Part of a small language model's weights.
Architecture: RMSNorm before each block, rotary positions, no biases in attention or MLP, untied embeddings, normalized queries and keys.
Training: a variant of Muon for these matrices, 879M tokens, 13418 steps.
Each number is 500 + 40 x the weight over the matrix's rms, rounded and kept within 0 to 999. Layers, rows and columns count from 0. Numbers have three digits each.

# v: layer 7 attention value, 192x256, rms 0.0334, rows 43-78, columns 128-191
# o: layer 7 attention output (transposed), 192x256, rms 0.0415, rows 43-78, columns 128-191
# q: layer 7 attention query, 192x256, rms 0.0333, rows 64-127, columns 128-191
# k: layer 7 attention key, 192x256, rms 0.0334, rows 64-127, columns 128-191
v43:564457500461550527485531488446591520512501527554465480428548443468516510513487514412486442502518489513471567521525508494450518489522417488498541475427506480465515531456473429559490452445515553
o43:553515461523484506417552494481525548527473517464485470538439499442585491497476581497497407529497509504430552526470543484501490518508416498514539498454515466559456576448500490513552455480551485
v44:466522527451454481446547475517538516493519512493508581505455469470503461521578488503544519521502453456597485432517540575540535510485494556514531503562485498423507490513524569400522485558501530
o44:504555592511485552464458498481516502498511528546511521551473503530554493490465498449507527503547477587609454521461553531496536482506507506471505475458550524453489537477551466433467465486429495
v45:496552447487455513591467482579536564488532525549511493497549538523461588470518456549537481519496458506535466554538503490586470486504545482484487503547491527522483520499508496512416538519499543
o45:400449478562468522534528598502507463522494583474469489488520498509507527490526512584483518483480466463484536515510458524576503474513517542543499518524524545442514457552525480552502529488509489
v46:488497452495504449527550457533594488450481512527497584485428456503520500580526447514521408449491512569506462471520500504561506478498498490466511513445444570496454491391485540554494492494499514
o46:413514543491552538430514531526534443502505555422484565506440508500527522432528512529510445499527524503670492451474529438500515467512503537485493503476391478566525499460496486526479526495504482
v47:457541486576541434448482562447512478537467500498527525573522510473477576505536445513506462384532435424503426484466498497470453533462456480531442494499537561529542535438510530489489499510466547
o47:434500561581481521505433449500453508503528534558478403538543510504395524487518483499501492462510485508438454431502524480459471476522432583461395534536468527508513528439485601560498607576496486
v48:559550505520459519471529469512476539549483485510426473556500458599596475532493528474485563570488480451500476524481563570587485507531495565465513502419502542558493443524509496518446533481489481
o48:413543509579522493524512506580466569536486454504525553496460436539585447466550547444473573557512526464436538447487496524513492571547470508501522412482451490532427436513536506493472522523534487
v49:537423497458506507463538543505448512537429527527459522445539427462550463519542481529532514559462535568611453532532484512423471492572491524451418476418460508527487445526505420450528473422502503
o49:546450460462484508543597524454473509525433565502492495500492476462506447526524498490463549506440501471541446455478519456459445495509509484449475486437438396505484534535449504464461495514487578
v50:500480472457536580550492501466491520514529412469493499523428441452473564620522461487492356399520402606467478430503464509417539453452541517479520568501441451488416433513460452532482451509456530
o50:574450514539526503514477490510528574461478494519521495535517465481465568474476463442526458450533494558489506444556470471518518498516549464500484487478525487531522471482534445534527495472501521
v51:431460432479485519479514575532536522463525528534507494485554448527490501527447463442513470462427487542485476498513491438479490468545529482489504520447529417505474420424501514510520548520441500
o51:562433482510482512505419519451466524507534487485457496548493533529498510493493506450511506482515535431465460472499461417541441515464503533474449506545496505541480485431523410459489487480504504
v52:544532491434455501545465513513515534510461454559464523459614481540471497503472485558435521410473558625441581459506547502468487486517517500515469482498462454465507469550452457519472504471476482
o52:473524467481375491501540559422556452500463430519465554521466487600522547478503558554523526478529536445392563545514490484519524462551539435548595402501472486489540469508489460483459532507527471
v53:508490508480480428535511491440525481456517503533599509523430460491522481485513489438445498506501489495434439479429581483540562544483536457510497466510544497483480469512489500616526446539556475
o53:570452510504550522530517475526544481537560494436578549529579545515520500488529556408480471513546482443491421515470509422460596528555504490543550470466518474530501464504531529581524501482504528
v54:492526480483521453521545523482475474522517422503529520495579533479464466504517506449498489469537528486502484479540614517527570527446460401472544482513506518500562458501499509447452501505576463
o54:553500529503534479456648582510496509503552521530459468506540507470469510519513473459463474540473549449541524486475533503449580489511513489491507506523468497536569527467502459488497472592527454
v55:512501487481532560471527510494536516573578529449464444557519490506498462488443421450469503490567509536583466521421570518532530433515519453419521551534492457557453508573461524489413521533471576
o55:527506474487468495514545500511497537470534574469502545491478473536495521504469437518481516535497507472462550528392439520483522519478533500475492535493531504572491535538477532542544505441515498
v56:518504517481516516448550554501431503551428499456548538480475503519489546473536475568453503449447545449497521482484491505524509553459515458490526522499434566517434465547454548507490609544573472
o56:439491591460512497513432504482448505507503455559518514508509463532455553446525528501498531495478514563552532448484530492562578477480541450450515449524436510552512511487482465543474472446560526
v57:514498531509505477536507523469513442528495491448490483516478525540569472462467479556474527561469496537486504525479493486469562537467505473476481565477495510505508523553525518520527511420491495
o57:521522491512430513539505407551454496458498461446518487465429515558586475487487502496477530529465570532478462526482428491464492620438493490575485503504538509554468493531515566501507498516550534
v58:446497445514497456543507563545542534432422478525481464498526530530510415524493479509441494446507494532531468506440537528485533469472518461527490541469470542421519492470490416515552468445465469
o58:557486470499550529536497472495561460465494444443397541513490470566500498540576466468424439527508542474677532505496533507481513451460558506509464465501434540480487483478505497558475504487543508
v59:490505516456574471523524471504476497569513471465550513493510540496427447487546500384456553448445486466430574498394500444551529510502476502466463560479504537512469489534481572516516499478553503
o59:476525472530567462521541509450497486544549415494506518482449534515521449550600533454431497484527527526423538486494560552516516431531499522504515576534420548551471494518528527504503482533570549
v60:567491559548512546549470467545528477471471536559608561456518534485468461518480519530495499486444486505501520445539521514544530494549474505564499469462476481557500459492497519491577501470517477
o60:491551499536609469540488501481538495525437519496497491471448561503473516536504573516466453501522490501477549497526497528552513489475560478492491425478471483510425529498497466451540460450571490
v61:506513496440483456524480444438537477491511517514536485500605497437462450496470536547536486542466478468501459437504483471502503484526474524481448555525529556539506456433482577485488471494491462
o61:514558489550568464535540569490534442438453489541503461543552530429545532455526531524567433440406470518495430525522513458510523494438433563530539481521588517522526474450510513466475489564435502
v62:445468440475492552443498465490501541570502518510526450506360505452497467525513520483511489521436432458545479463413478429534583502530531381482520420554512467466445524532567496482525554497478481
o62:593497494520484492498467532474462528584535569520537542470453516518446498541437479484573473467464468460510512443508486531462551568551581496501516510455539577464455559514439503535498469456456562
v63:474517500572479493426486515527547540437554542555503556512570513383520590445558545490545497550489484457541466487560543508446525490529522519507468477559529506397529465482499473538482525601452472
o63:511507470495507483502469490478523442478551489535458569485534499467521484586554513495584448440516525510470438498547588531507496492533536581525533534523554481497517562515577479424440535511525510
q64:361481532441471554519499538462504355403450453558455496514523450587574422545485481527513482427464518399551521483445456504508547554445431469505507476463511529482564444460544559535505458488455464
k64:512512474478474468617532474540451521554536490468532478496483504535518493532517462436404529511519546493509420544441458459533505478498491551461519495556489546478472479538541460497438563455479499
q65:426502449537485433535491525529475561534493490439512506526417513486528552440574528404429416569508498460434571512546525452410452425502557509496516462508476445545535477475473532488473522516423531
k65:590430551505534509518569430393517385462506467496505483485517506506507392507453473527552520509542573512586480481467567519514502495542478508517505504500497572504485425545566542437466499425491458
q66:472506426532498513443539506524496465513528494491498533530508476499457511529505493582537545488499510556541475502529471496484465502507456446442397480487477527500494499470514474490581408550535480
k66:504454509448469537448496470483437563496527589438487575372509469542463514545481506463534586554442525489522571601463554539460548456462471593523552514565558572489475570480510565531512559476519524
q67:453554535475457456561511498561501474489432538498435517452491509530517510513550514550536527527486477581529454561511476544480545425477500519487557471466542482533464454486514498445505494508505582
k67:509509531498500504493457541554505448504507509480476521434510474490546531456454509475535557513494542455505459518531448572482482466433536558521482515541526470484496544464509515570500515511501601
q68:440541471545494464516482513481484469510548514489568454516563389445548433481492509520485534454510531570556505602433524471547554489510590567575469442502493561521464497497606516496438573452464493
k68:487482482477526514527507552519514466481507464564544532494501491544462398450470510449519431522487566543476431526534548501471488516507539546473476553500494494433478433520469487508535534470569468
q69:536495560544522518515496466492488485497513506551504463502495521483518510559517509479492452492490533458525501537515505492455503488476510508470507501497476506427451554557544512518470545532513484
k69:491475459500551567543507558503514480552458478515476439551502482505554435517513506486451507565505514480555476493463413535488433531457506560488488526530442499444578486515493436433453542470417478
q70:535508504463523467529433461462464516562545465512488473500499480555531456527517480471485469446483521433520442479521492503527507545483529533458584497542473479531520411471465479468487525488469540
k70:555500526496518534542590574537561548471509525510459460428507472465478481529481442431477519535508505615532539495530543422472517474534527555534438537429490488493499487516466433492519551476474462
q71:509509466505556496455521493479542514451467514527493513505494531455512474500493500519546543457503479530471460495481508444489490493520485530544513461410541539510474507503514517498527465499507514
k71:477519471550470488523475455499455504462484498436550480487501568581567489504513437475471565489481493458526469519476446577525498517481397500507448537502473526494494498560537518526477525528467502
q72:526450457471593464491516498465512464449503541613439540593477576515483519485560468464500475463542474456487527512457511482579523485457549470456540510517478465563453478523523497502487485484493520
k72:503505524611473493529503590495499510443514560508521460509438517507504476522404470486446560539475543484536523558492519485528455434521472583525510483529467526498472531555515546439487509528454477
q73:477487519483550506520564415490491532527541548525515484498551506471475546568484454534446494479504528518545542493505443516468565482466510442464504462507405516536493473559436519531557434438516552
k73:470488533521502474517552493542544498545496483517541435509482520445502453510513486501525462490505456437437484543528487527483524527432439520479447510514481432450495521544559389484483519482509571
q74:539526514464536478496484493495491555451494503467477475453503532517542484529529607520508505594499464476452499485514546567482469536518509474525467439545471507537491518495508474443470530542440474
k74:520443541576473441530516520483512532453444447491462467496496488519488459468492474474487464516592555484526514503525521493494501497448551507511438501490520457515489529490493464460490440487490477
q75:531503536627568514517528498486558501533482497544486485497470535461525480468513499448565502454536457504499521475497462484521500488592502585552449504494472472438486447486497478538519503474495481
k75:471400421484448446535425550528515533468498594563599445489554506483430494467471545519498554539494531516557522516505552410494504416411448429464531543564506581398456511480544436561458358422487476
q76:505499554575549467473513502515488506523492450507471499470410477542511490531475490469528528497463522486456514503526508495533491460473510499516504509538502600472441496521566482468458525495509535
k76:532534503481550539551546531492475541503519521486573438463493581450521435466499483526446401551536452456499430497464441419452464560512534564485547470486537448487456477477489496500490582496379524
q77:476489499487469454421462532520458464476493501504559535505460453521513479487510515558506526545484526479436500505514517515524542519507487466531509484575478554470493497515581491511461509592493523
k77:516510512447478526430483522470516527488517551433457565421501513555483483474497508475502516472546582549533493492522452527448518455527463528489532567478437454535469524468552459528506486463456495
q78:518499508484533532523503526474403537527472510566504534470467493526556466512538543530451421542471514496425594535511464486551347510496515455474515485452491555510490491488420539483476497527455472
k78:563566534492492457492501492514545455503478525448572523528506611540472551531529546422530470422490456513474535501545557570477492494496565525525541496501429530470505568489493496546497527500516559
q79:564508467516500518484521450474531503560498521562499512437453514458433488567484471437549518499466524447527516470496460406510499452467490471483508454448528571458513471532468420497478471499484481
k79:511477535498564507561544479556486461521525480560504449482460539478542521513461454505410503473505498461490468489477503468447520506495520551446476518493453517474526453502427504546506547465488469
q80:501485506490528532477485502485504517457538427527532423538500549450511551461390491492505490446479470541513495420488559422446511586539423527517530487459475580464530499485512520552501426566519552
k80:521503551498502486441456404483487447481508453486497478511545441545474501496492523510477479459546509450550467511556493547532554483495470478452540475464519479495524481451549472543468484466453545
q81:555531456505496550457450483406499496557436576497497537539523519444488482580481527571468495415405510524432499549471459481545525523479499549545589495552533550441483489500522495427428596582529562
k81:481395520472458570487526423452525412499439507506514535576529520535428535414488518540517473466521554560578518548488546503461477403573408441527477517527500457476529469421595509493448437479521443
q82:537556447463510499553457474483458521496422494489559505491423504524530526518505484418406512506519528537500563598535514513542430585490539460504510416529495441474464455536449505520459471463499549
k82:569486512530448496538449594502525510463626549475540480488462535518470498482502463484475468547484478456426533491464472479539435521511491541530525485511443501530453516489446558479448496570492430
q83:484517471518487437446502444560509539563460461500481561368585535485544475563499532474423588419492565603494519496498478540494511560431477438524632555468448530443453533450500517555518518418512583
k83:528465497456473541436495504523535477535514518475493585445452467468533475375523550516501597493532540448449553531455535459520533580518470394552455417468475520556462434630501533454475456510526484
q84:467506477434516454473471521520479513481456523465502542560499493500520566486561479508501492488505478494558508470530507469506508445547466510469458509530528471503514517422509475512486455512534498
k84:492553511492466489462508502500480459464564491548526550513488536580482461574476461488486532523516474450532469529496470543513494485490486484533475470515447499519460505563539538483496536462489589
q85:570516495480476513510514450575527428530570486455427500542464473514522541535434497521493478543503433517489512567549450509555473548542489503489507482496496464476505475545494543520529495538502444
k85:463498505494490448522462525492544516501464492504464460433586451561505412530560539486402416517529527429598430435499416552498459529521541457504539505499488504520526533492456460507492536503462574
q86:537504505540492491479523520553455517486514495518521564454522535489530514547529421485585539484547509564498521509464465547509472497575502480507494474463510440455456525534448563499606485397379557
k86:548595545491517480485433492521481472520465460389521495504454469546482509516497441425466421533504504453523548523472391500537491480398522490570467385504426511503538478555427438425463567443497487
q87:487521487541540521551469513481481526532440442497457520436404447489506446501561640522519423421522440539406517483498478505423574440492514504478468520523533437449473571454507500479458473495469442
k87:466511512500605487489503469510444497549497501501493433531472513533495418476474478531447484539490417502519482532510503460525461501492497513550475498443511519554502479474493523487470491492522523
q88:469555413486543457507508550583462463507540546526441443511499447536530482558438410499469457573535487562528453527513443568529537529481531477498494476475524528472480468518537542446451480475528515
k88:462485534476488417436508447541450676485467476526434591494573515499499533436508402452493516432507613483482509484439524433453572379513446486435490537477507480489429495566509494522479408551563548
q89:462507464553535547471515528510564483452567507475489488542452469574516560509532536527505467549524481415516558458506525486545457516541530473519504515466490527486510558503469532549566539547553549
k89:460564536495449514487547491477445557514528458485516531452491450443452436387442552545466513436432490507495578513508476479412529445444496436420589403435439470511483572468549541499463555476486473
q90:420467500413490519557517452472473557493475512544465451450603499566548496491417506482520513460489517562447465459526512433474521465539562456511486493517538500411524492462562459459546474521500529
k90:446504553535525545432471550499545554554496463526502509597506562530456528440494478524387592516533490456486523489539556442474438462466474495548445516498476467543516516505394479512527479472511521
q91:447461432463552506492524535545451502528486468524504517511488471536428508580428489530548552485579484463476507470550493487508527525455391427497506469465533526505430567425435505489597488485496452
k91:510589562542422466494549527509576493524456447517477496535466458481453446594508494521515449514505441527500419581516566488426471523541476532494438580528563530497494518510569490568494448502534510
q92:556402539545570554495526475482567475472546463478473530461473481559509508490523496599555517473471526510557525499486510514501475499542553536500467475513470479490561481535471541473450554471512487
k92:497570505410494520564528554492499521481503492512477583535460562543514469430504577445521532567505475487502475485531504569462511555528501567519489521406482588544543521542471561481488527459516528
q93:497494485518504471416552482440487546475471437430499575453506534527427465431537512459535485416487532553440473552488519465466413494469542422492562477495476517475472447515535448519557481479582492
k93:504549442526471472545463520546459521523462471499549517524430494550471513447480511507435533566555386520545567523456545483467545544547451499537451544432470525493495461524544451581493467505575431
q94:515475503498419486581472578548472503513533451519581427465611429497519503521546472414497540495439533546454601590451410546490496569427446439460417463522535531516547501511467615446529539514475544
k94:444450523473581486454530410454543512494500488572519585514501523506427469580538477455558563391550469535403511562491479520547522535494479485483575504518460526446508494530544578495494445495517490
q95:494507441508519543451472510495523456400555527537508506372515535501524421534510490520485547433533503559447465524475442462492520473480535480584528561538495415527499542508504559455493471475505568
k95:530520473449477548514503465538497490476528501493466521514529486524493542457547496460484466502463487545527549520558510539492534529497509587478455483440502451477479521490600510517502436461444506
q96:491547504497548536475467517482521536516541540564465511532508522557466522499490509571512521445483533526450501513532471520493506480566519400473477453530502506514478485408477467562452457533535496
k96:516484471474431545533512486485489427489468463463495560463485533456500482548453497481509511508479498470582454526466533479488590489479486521535543564516470538451474509555491497521485457471535567
q97:460489495531440523482473526537515525550542502479506487513506484537483531521532475497457521529437484530422543474472516516513502527527487458515497490510526482568566488525441459510480509518537451
k97:487515484576553494518481446494509504498487523487500535546475502467504532516436491502504489492572516498440520515431481468495484528511525493491537534528494513490508527523530515514530462575539514
q98:536545496562555448475524501446417519533498473445505477516495504524531532515475519555538472461531514475497549508491416488473493475485512467464516484541509468475451517469545512480480473561523512
k98:501482510468463546458511515569479537474470460518454529468541467445479529581522515562454502468506480524487468496551513577476523437460476524414449495573539514512500534475526493573529434547581479
q99:446500558488514506505488471528568498536466465534518556487417482487507538555524462446487411515446466481460541471481542500500484536487522530500519455490465524463507487498486488473486511523529472
k99:510537543529498484598512577502497488485499511500485458491599542473553525464482486449473468581493458520571491470522429479473462444476581550465489489477489529479503542575506535504524569480466487
q100:487529538476496487479485481477471502519520546458512484529530486456537496479513438529532536490508439529484489475473493472537439495515423455498483447464485511492544500503509493521504470534489530
k100:512561469510524471432458524501486498518497492556534508498490534524466471510454519508522498460510519576359575520589535498405471457476488479447508496482491503519478539518470485527494464511549509
q101:531518483515439462528531482486515533525511490491469526504484498429538439461538525464517474516503520534531519539477520472524460489535529590518536510520543467478567478515517535535487549545543451
k101:482542556456452502572524462539494415555485482522541478527491528472513552459443565448450512530550488466510475553458468485506573534491532473564490510527444478518494530481486519501546533478512413
q102:517457496515470512551436531452491515456471508533585514512538500479588526500510459502482399490517528484559430478457412507533446531510446540555521549542514554532529495481489499529500491490479467
k102:495475484473523437549463532501516516484477510536501504437466532538525429487471506525439427497484528408528445506481502550512474515525576553495564494529470493521510457560521433506474505469461545
q103:486547555534451457483458560509503468559533478511508491492506454503543524544444487464537510556464542552555455457462503599477496501496473554485563470518424556529465544552500456471493457464517518
k103:527419482496508455540487494564527474521464437491445517481501502488544504528493521509415455494513469432519425453467420475477517494549469523504482477543553486475576509496426474514497518508551472
q104:548431485507464485558553534463487495514461488514475428492554524512509531478493523538506429464536531445546513466538505553492524480452559502516534519500495485492529482520546509500477500539478488
k104:495490499523503493473541502491515477451479517533556484525442472510517473532563449442461522515515488518518506511522529483500480485503508527508564526481402527522504476536506483540547534525498518
q105:509520562534496482537467461477521502516469483552510497506437519497462467553454574498532496486521513450550479506486474543448504490456529517463469531497504473486474592473497518474502502461536530
k105:513530495532568493544546448512486507512561505513460490466497464505475438502481405508431465509536460468493540539518490463452553534522596482540453488460472499526517496548461527496546505480518460
q106:450472530481439499555452526543450451545509479481454456483527448502478469447483435555489563426501518460508552525519536503531434466434497517511511488500494547522513526506506466486457483460527549
k106:492516486421455529464482478465529493527524565515474518516538550516531543501554585499554423538451508546493494465497530541491517491477561476472482546475497500418519419471522505523500478504521499
q107:522504523403475546576579539443513506472485467566475394471505533557464435509594500489510585540521471556483481436572481502516550500528432497495473418463463495525541512565508471513501470532458497
k107:522483468523486425495488458486492503504504496533478423513559463422530493603431470437474495506489445488524505465476467516484523512529546515509481531476526474477546457460475505552470553475466471
q108:494540460476510515528500494449494445469484401503458489435487586423596490472497447490433477551559496424538556509458522478484410504527556526548564481540514546531506489524512457518526526513459444
k108:405486498538502485550382502543505513508500545533464595451484508565549495438506542537520527466577463566501492555506453525466595468443419464486443522450496543463435502529602524531541497465568589
q109:432484495471540398523484425553446489465551470472481463567448510524560505532495459482475507523451450496528560477541464516419499567511444549456525522472533575590419514545508540478499474541565593
k109:466517553453504514592565539529487529525549554535527496525553546473501472525466484447474529519513466482531401520446462499500566507469521537548470465469474471446528461488587475486504567525510453
q110:508527462529557524485532468484542480466478539502460515526503462496547474543480468522473523524487457532529471488562587577483524523533518461486499452503478448528530515418540481503524490478534556
k110:491466454513518563521519509475474466499461555515474559463509468461475568484529508457478544372451472527524550498432442492489510492489468540538509594562511544487609496557487538577557480463522542
q111:495496493465515506560460501533542464503464468510542488425545508433546504571532486563534467478548522419500485568516547520507527472464591489498565510467505584498537502503483492489539547467409451
k111:460515467464543529439459498554487525443575395546424487540466526517496556477460440484500420511498479561530553554491482457548469570549462459466536540559500555499460417490458425494558483481456482
q112:514553512540536414547513414439464485454506507517417541464532540447572453447576548415539527488503503563526486497555477541493464564545495422510507599487502536543491457581496484511539470550539624
k112:489506457520425452525472464507497509525456534504534502513541529514554436505507563526481522484453522497392487431538514534437456566455447529493487530485478545518474447564452484523506479490473502
q113:556409538488531476570468452479468444527505507510555513482550476458525543552526484483481527563502498548455538471500512457486501495492438523553550543522496543501530530515547561507505431520471552
k113:513515512448512471505491491524497480516539489518458473543522486534537494494516516438481551502435528490502425550557500507489490515414492493505532473517516479436434432424498519513426487480524512
q114:516531573551539534473494442510546535550515469528554468478460548560512529562502499553545441509605466526457529563465492460518471495518438515476463482500430522520508542577543518501502440544539588
k114:582450450468467574427463507531468490464537528475564489437513547495529548508511460486492546411439570507438479466495562507463528480515431477520550490488430541533396458567559461487575457504544537
q115:533512502512547424432483597535451511569463496492479473512506487535482517447515464491492525539508588474516490488532478464528518548548504532515559530493459500464461480535562461495490492506480513
k115:512532497476515505515553479530499555522467521538524571537505475489548476492521514559550553490468468482489544492454441520483591466545471429476500471442445415580438500517505550448450449467598447
q116:523419513503478548507520525453517542422532561484549499538436607521500458512432515502546504493479482507512478544438475488583428545416551489517462527429536478466496472498523490505567482475421508
k116:488534492496551492642569561491491513519554462528483400541478499489477460451472515457448424504517522419641495468511508474463493578521554565578520483501513483465440485525458482447465561440494459
q117:481513520458588470474528543455543507455520474482516488524534499487462511499454504493454476486497473514514465517542485483538496520530554546533529455505523562513583438441445440498487563504545463
k117:498484529472490486515481464486514474530501473548413546479532533544534556501550459558485550584510483536517477456507577524464464572381426514516524548474525526497447464516468518408507557545477457
q118:551481519486494524641516474486519470544480490485514537474546528382414618523445480442493515513510566445477469380485565486521474536533501572487522495530511411424568487501451514489554523471546496
k118:475557424500494497523514509498496546437541490460527485486460487449494443456547517442470498520524464536503533459530474457523511488491487521557524414494509468478448528410501521479443581536465466
q119:485472511530494508459496463497448572582496410517541533543412464504587547453599525495578552576541488537475530487504486441508428534441581468435573571537548521532535461519455535450448495551467512
k119:507488416439466522442483434504586509531487502482565503539500487503439466561580536561454537581575531545413460490456524488510437437488541497587450565516582460453544490510521528511531510546493540
q120:468474533542481501435436487451523527475441476516520537449544500568497454558513467456521556436548539490458568530506517470503523477471492541466447483486569512545457616550529491472348514573499481
k120:523530516522552540474470533522546477447542475538513443538501514527578432516490515479576487545509560555446531463497489452470566502518410472482492470506450515439480459473478539457567473450466493
q121:580470508473447498511493506469493532482492569511415503533491540556474535579506482584541492550458456472490517525502475475483471541441590480457522544499473474520514545435427478527471464524526486
k121:508494476484447570492508501468562462507430469514547531506411501439503522481533528444493427426456466524502562512454508506500532526547479499526494522522376500514477543515575606538498458519491497
q122:529491510518494464493498515482519446549524480546587466426474546482480528491574521466437533488466509523519469520559561525477454487521492527551533442507516412506537471486518503451489494530504491
k122:541466545534562521492437589490560544485476597476501467604483540431468549470471587494473493522448509501547471511513498530490466481438525487469455509548559471446501493488625454536500468447442463
q123:471508465514494561500475480571458428413559481504487429507528534543492465472465440523523474598571511388503516510488469489478444518507501559544537504490429454458549458440469447508516558532514507
k123:484467533485474515585445577475466473544484492519414514519522481479518571522467442456454488489560531495552546498494515504507508395493514557470487521462518501466537527462473460504457597552532530
q124:502470564571518489515390464451454515448594520486518513512539521554495560468460477596427491510540482493538473483502470558498454491500454520464539511469500415510443513530527506561484418522418442
k124:513508549496456505518526507520617430453490531491501494476538479528533490513479509451511478533480472545475473491534432547492437583473564526500450479545503515441501587392591489480515559522526527
q125:458559462486412439560551541509523462569515448464532567499498415593604523464503548527517577480507517496473438450561489537472538436491426403430521463499555490550460427478509520461525443539513516
k125:527483491392424466430458445519523540483438512467511487518498481516468536470437549490502537492544566584447513540420476556469524531517505472492501552464520486535448524558579466539476480496612547
q126:549542492563554427476459493470446522504472432573448430517436446574456490452502455499551531454524476543565516430480448526516499537441450493467502518514566551473524490507539500413468442479511544
k126:459481511536493494511445474465517474548532557501454497443483574444500522492453498453486521480484499540451484533541514523541516377522449535496463548473505460465533490509489488557478475547516510
q127:554474547503449561530463483521533529548524477508555505485559442553489501514577529507487576513467501563473465568504481503496523432503474462517513465529508424512518466591620499544441473459463523
k127:548467492526550495452501441377485524514502465490546559467458465538517447503522493399464509423529452519509486523491539492487421473535484460508398549417522555504527598507485567471477511486489498
v64:498499450553457471489497477557452510465535515511524501491484486515483518493507573542525489538471434617547522541525519487533525494460500480504482537502461425528439489479486462425499508496515535
o64:525456484539466501560502455534499477468522463489495474468518492500445466474461443462457406467529514563559483509581443553519507561494519528556434550500508531485431506404494429540567459508489529
v65:530494507489530474452509480509480586555480473501421485504529524388518525470581524522531439578535440544453499524512581441485504517559442426443473520506570491552500508569485475442491455520491425
o65:524532573503519483537426565505558541438526556466439492507452480509521522472502525502464451498462434525441523528505486529513551495476510520474587495477506470472481539448519515491525529547578472
v66:476486469473528557501547474502521448499503478591524474508458492439483515423510528550489488462507544561422537445501478435502504498582523465432531545541484462501477496495526482542460465580493490
o66:565516484467491575508480464493550522473397407582516591464528475490483539506489573493483551571503484506451509530512479509488511485465508497566452532485505514506506475493545468537509522467524461
v67:478486478506553464543503522500470524521507517475500518448519525532496544532462503509453509448481458448506477481552553501492467462513468535455486513440506510464411517427467477525554478529494472
o67:489466561471502450486467493519484533450503495514524582489524533459516397562554457512519443456538523467477559439461521477447495582490453505477563559509451572541466548512525511497466464564514517
v68:559495525530507514548548518470491494528468499405445476526514468486496475474490514560491454471470510522514525574552529517471433491469575519515537552482462464508474528477538479526551498549504529
o68:452442489413530515514486513515486482486514478461556521482485516439513518477468482477461514507501522569484507515532514486466457451478466590474437436505476478474458505506533453459518456485430572
v69:459450473546563505529543503541502618408505550569557600538538532535520440485496528455442562561494508478531539484449561425534568512454461522515464475510532438559499438499494493558508499551519491
o69:462514529531457571517559457460480486514559573518508474470524505529487562532452520505470491498477443492533525534515474532519510507436489470484592496479476526452447499489536494423563450479463461
v70:481505539491533452498507547490434488519491504514505443513461480480503537464520545473614501503455528555462493504510493438566552477447551504448510482474472479486541429513495537511504453414432526
o70:552509460575503474531480492489458539446503541576519500508475507530552479548512480493504474460497504538481473426512492496530469506478487515535439500466502514483528427521538442429480434601501489
v71:463515516443460461496563491467499536478457523529520558473517487534515484500561476529529475423581467476436544507497497439499496546522509536529540584497458539519511465514563497497537499516500471
o71:470487469496560425495482426465532524520429495544603498421563514506497448556606545483515517464459509572481487516411489461482511478580529464486502474538613441506544535524590425461529565548500513
v72:500490556518480466469501513491459475471494535499588489476570470514435483533505473482477473498516528447478484537514525492496460519529486485441440505529445457480444465515463433442423456481485517
o72:479463425489481444505507501473572471536516459460472497540518515507403553484440542488463545547466505410427471452491496487463443476497496521563403589509511506391489514544553494479525433518505471
v73:498518532475462451467512548458550502481501523481440518555486434526530528484508464474511481502497430516513517489540533554464552497540523507500394487462506594505503486482447531458469499489556494
o73:523475463561477594483555501506550537488562459458455521505422514493425498508567562517508526461535478554437587483488525550532446588472479542469499407507541438504502455461466531502551550471505448
v74:494523464516514524452514533457499479537491548527475506566572482536493537523485521460544441472526514524538497531460480538480487489477458461427543529554469507475538528485419476489590516509533625
o74:507461414522528534604572510444514564522433558506455458556476478422463502471449474554531522530495460522526415491480545516499480449464546497528440524431484546498436526479494494520506499474491459
v75:513488463532495489464451499555527480565551553500501471461514485551448475501537481519455474499471508496492495537519532457484506523508500475528541540462532459526475536508539546519591478487531513
o75:500453569464473542454544444459505506500522489496457559494492556485512481467564510490499586509490567460487456500520492494485510548512502460464468475461550481487491523507506511461468536493528499
v76:516547538542486499502539494541527429539503469504507480571502493442488524484523508483498458516454440512526520463597473542505545472452460568533470443498498505499446601530539491491484523467502503
o76:499512530563464476559422484465506523534501485522485562509500427463519435538528493593502470563532531490494486546519468511538425478475545442468521456605566453485475527456486529504543524534527458
v77:546537481499445567533504499538509483490502504464489604499481556455428530433467503469424552442474550450507534537526501508435551440573480552494487548457495442578495519506480496504532530470513476
o77:467568525500502553449521602525518460487529507400587476488547473421517481471504498464504428440476488515523538412526517435457502515454523541479496475447487526495462529557453522480529485430504481
v78:581534522496415541582490477526530442481513445441458485457533502584485446453584452466521467477494510510487523482504417541516537496498449573445489470498507503544521515563482462487430567441484462
o78:464546506532508522556505508452520546528432557504485518508509516432544512499511557495515458498454575489527489495436487501464516534445560477492564531485526461451494518494485449436393463522568500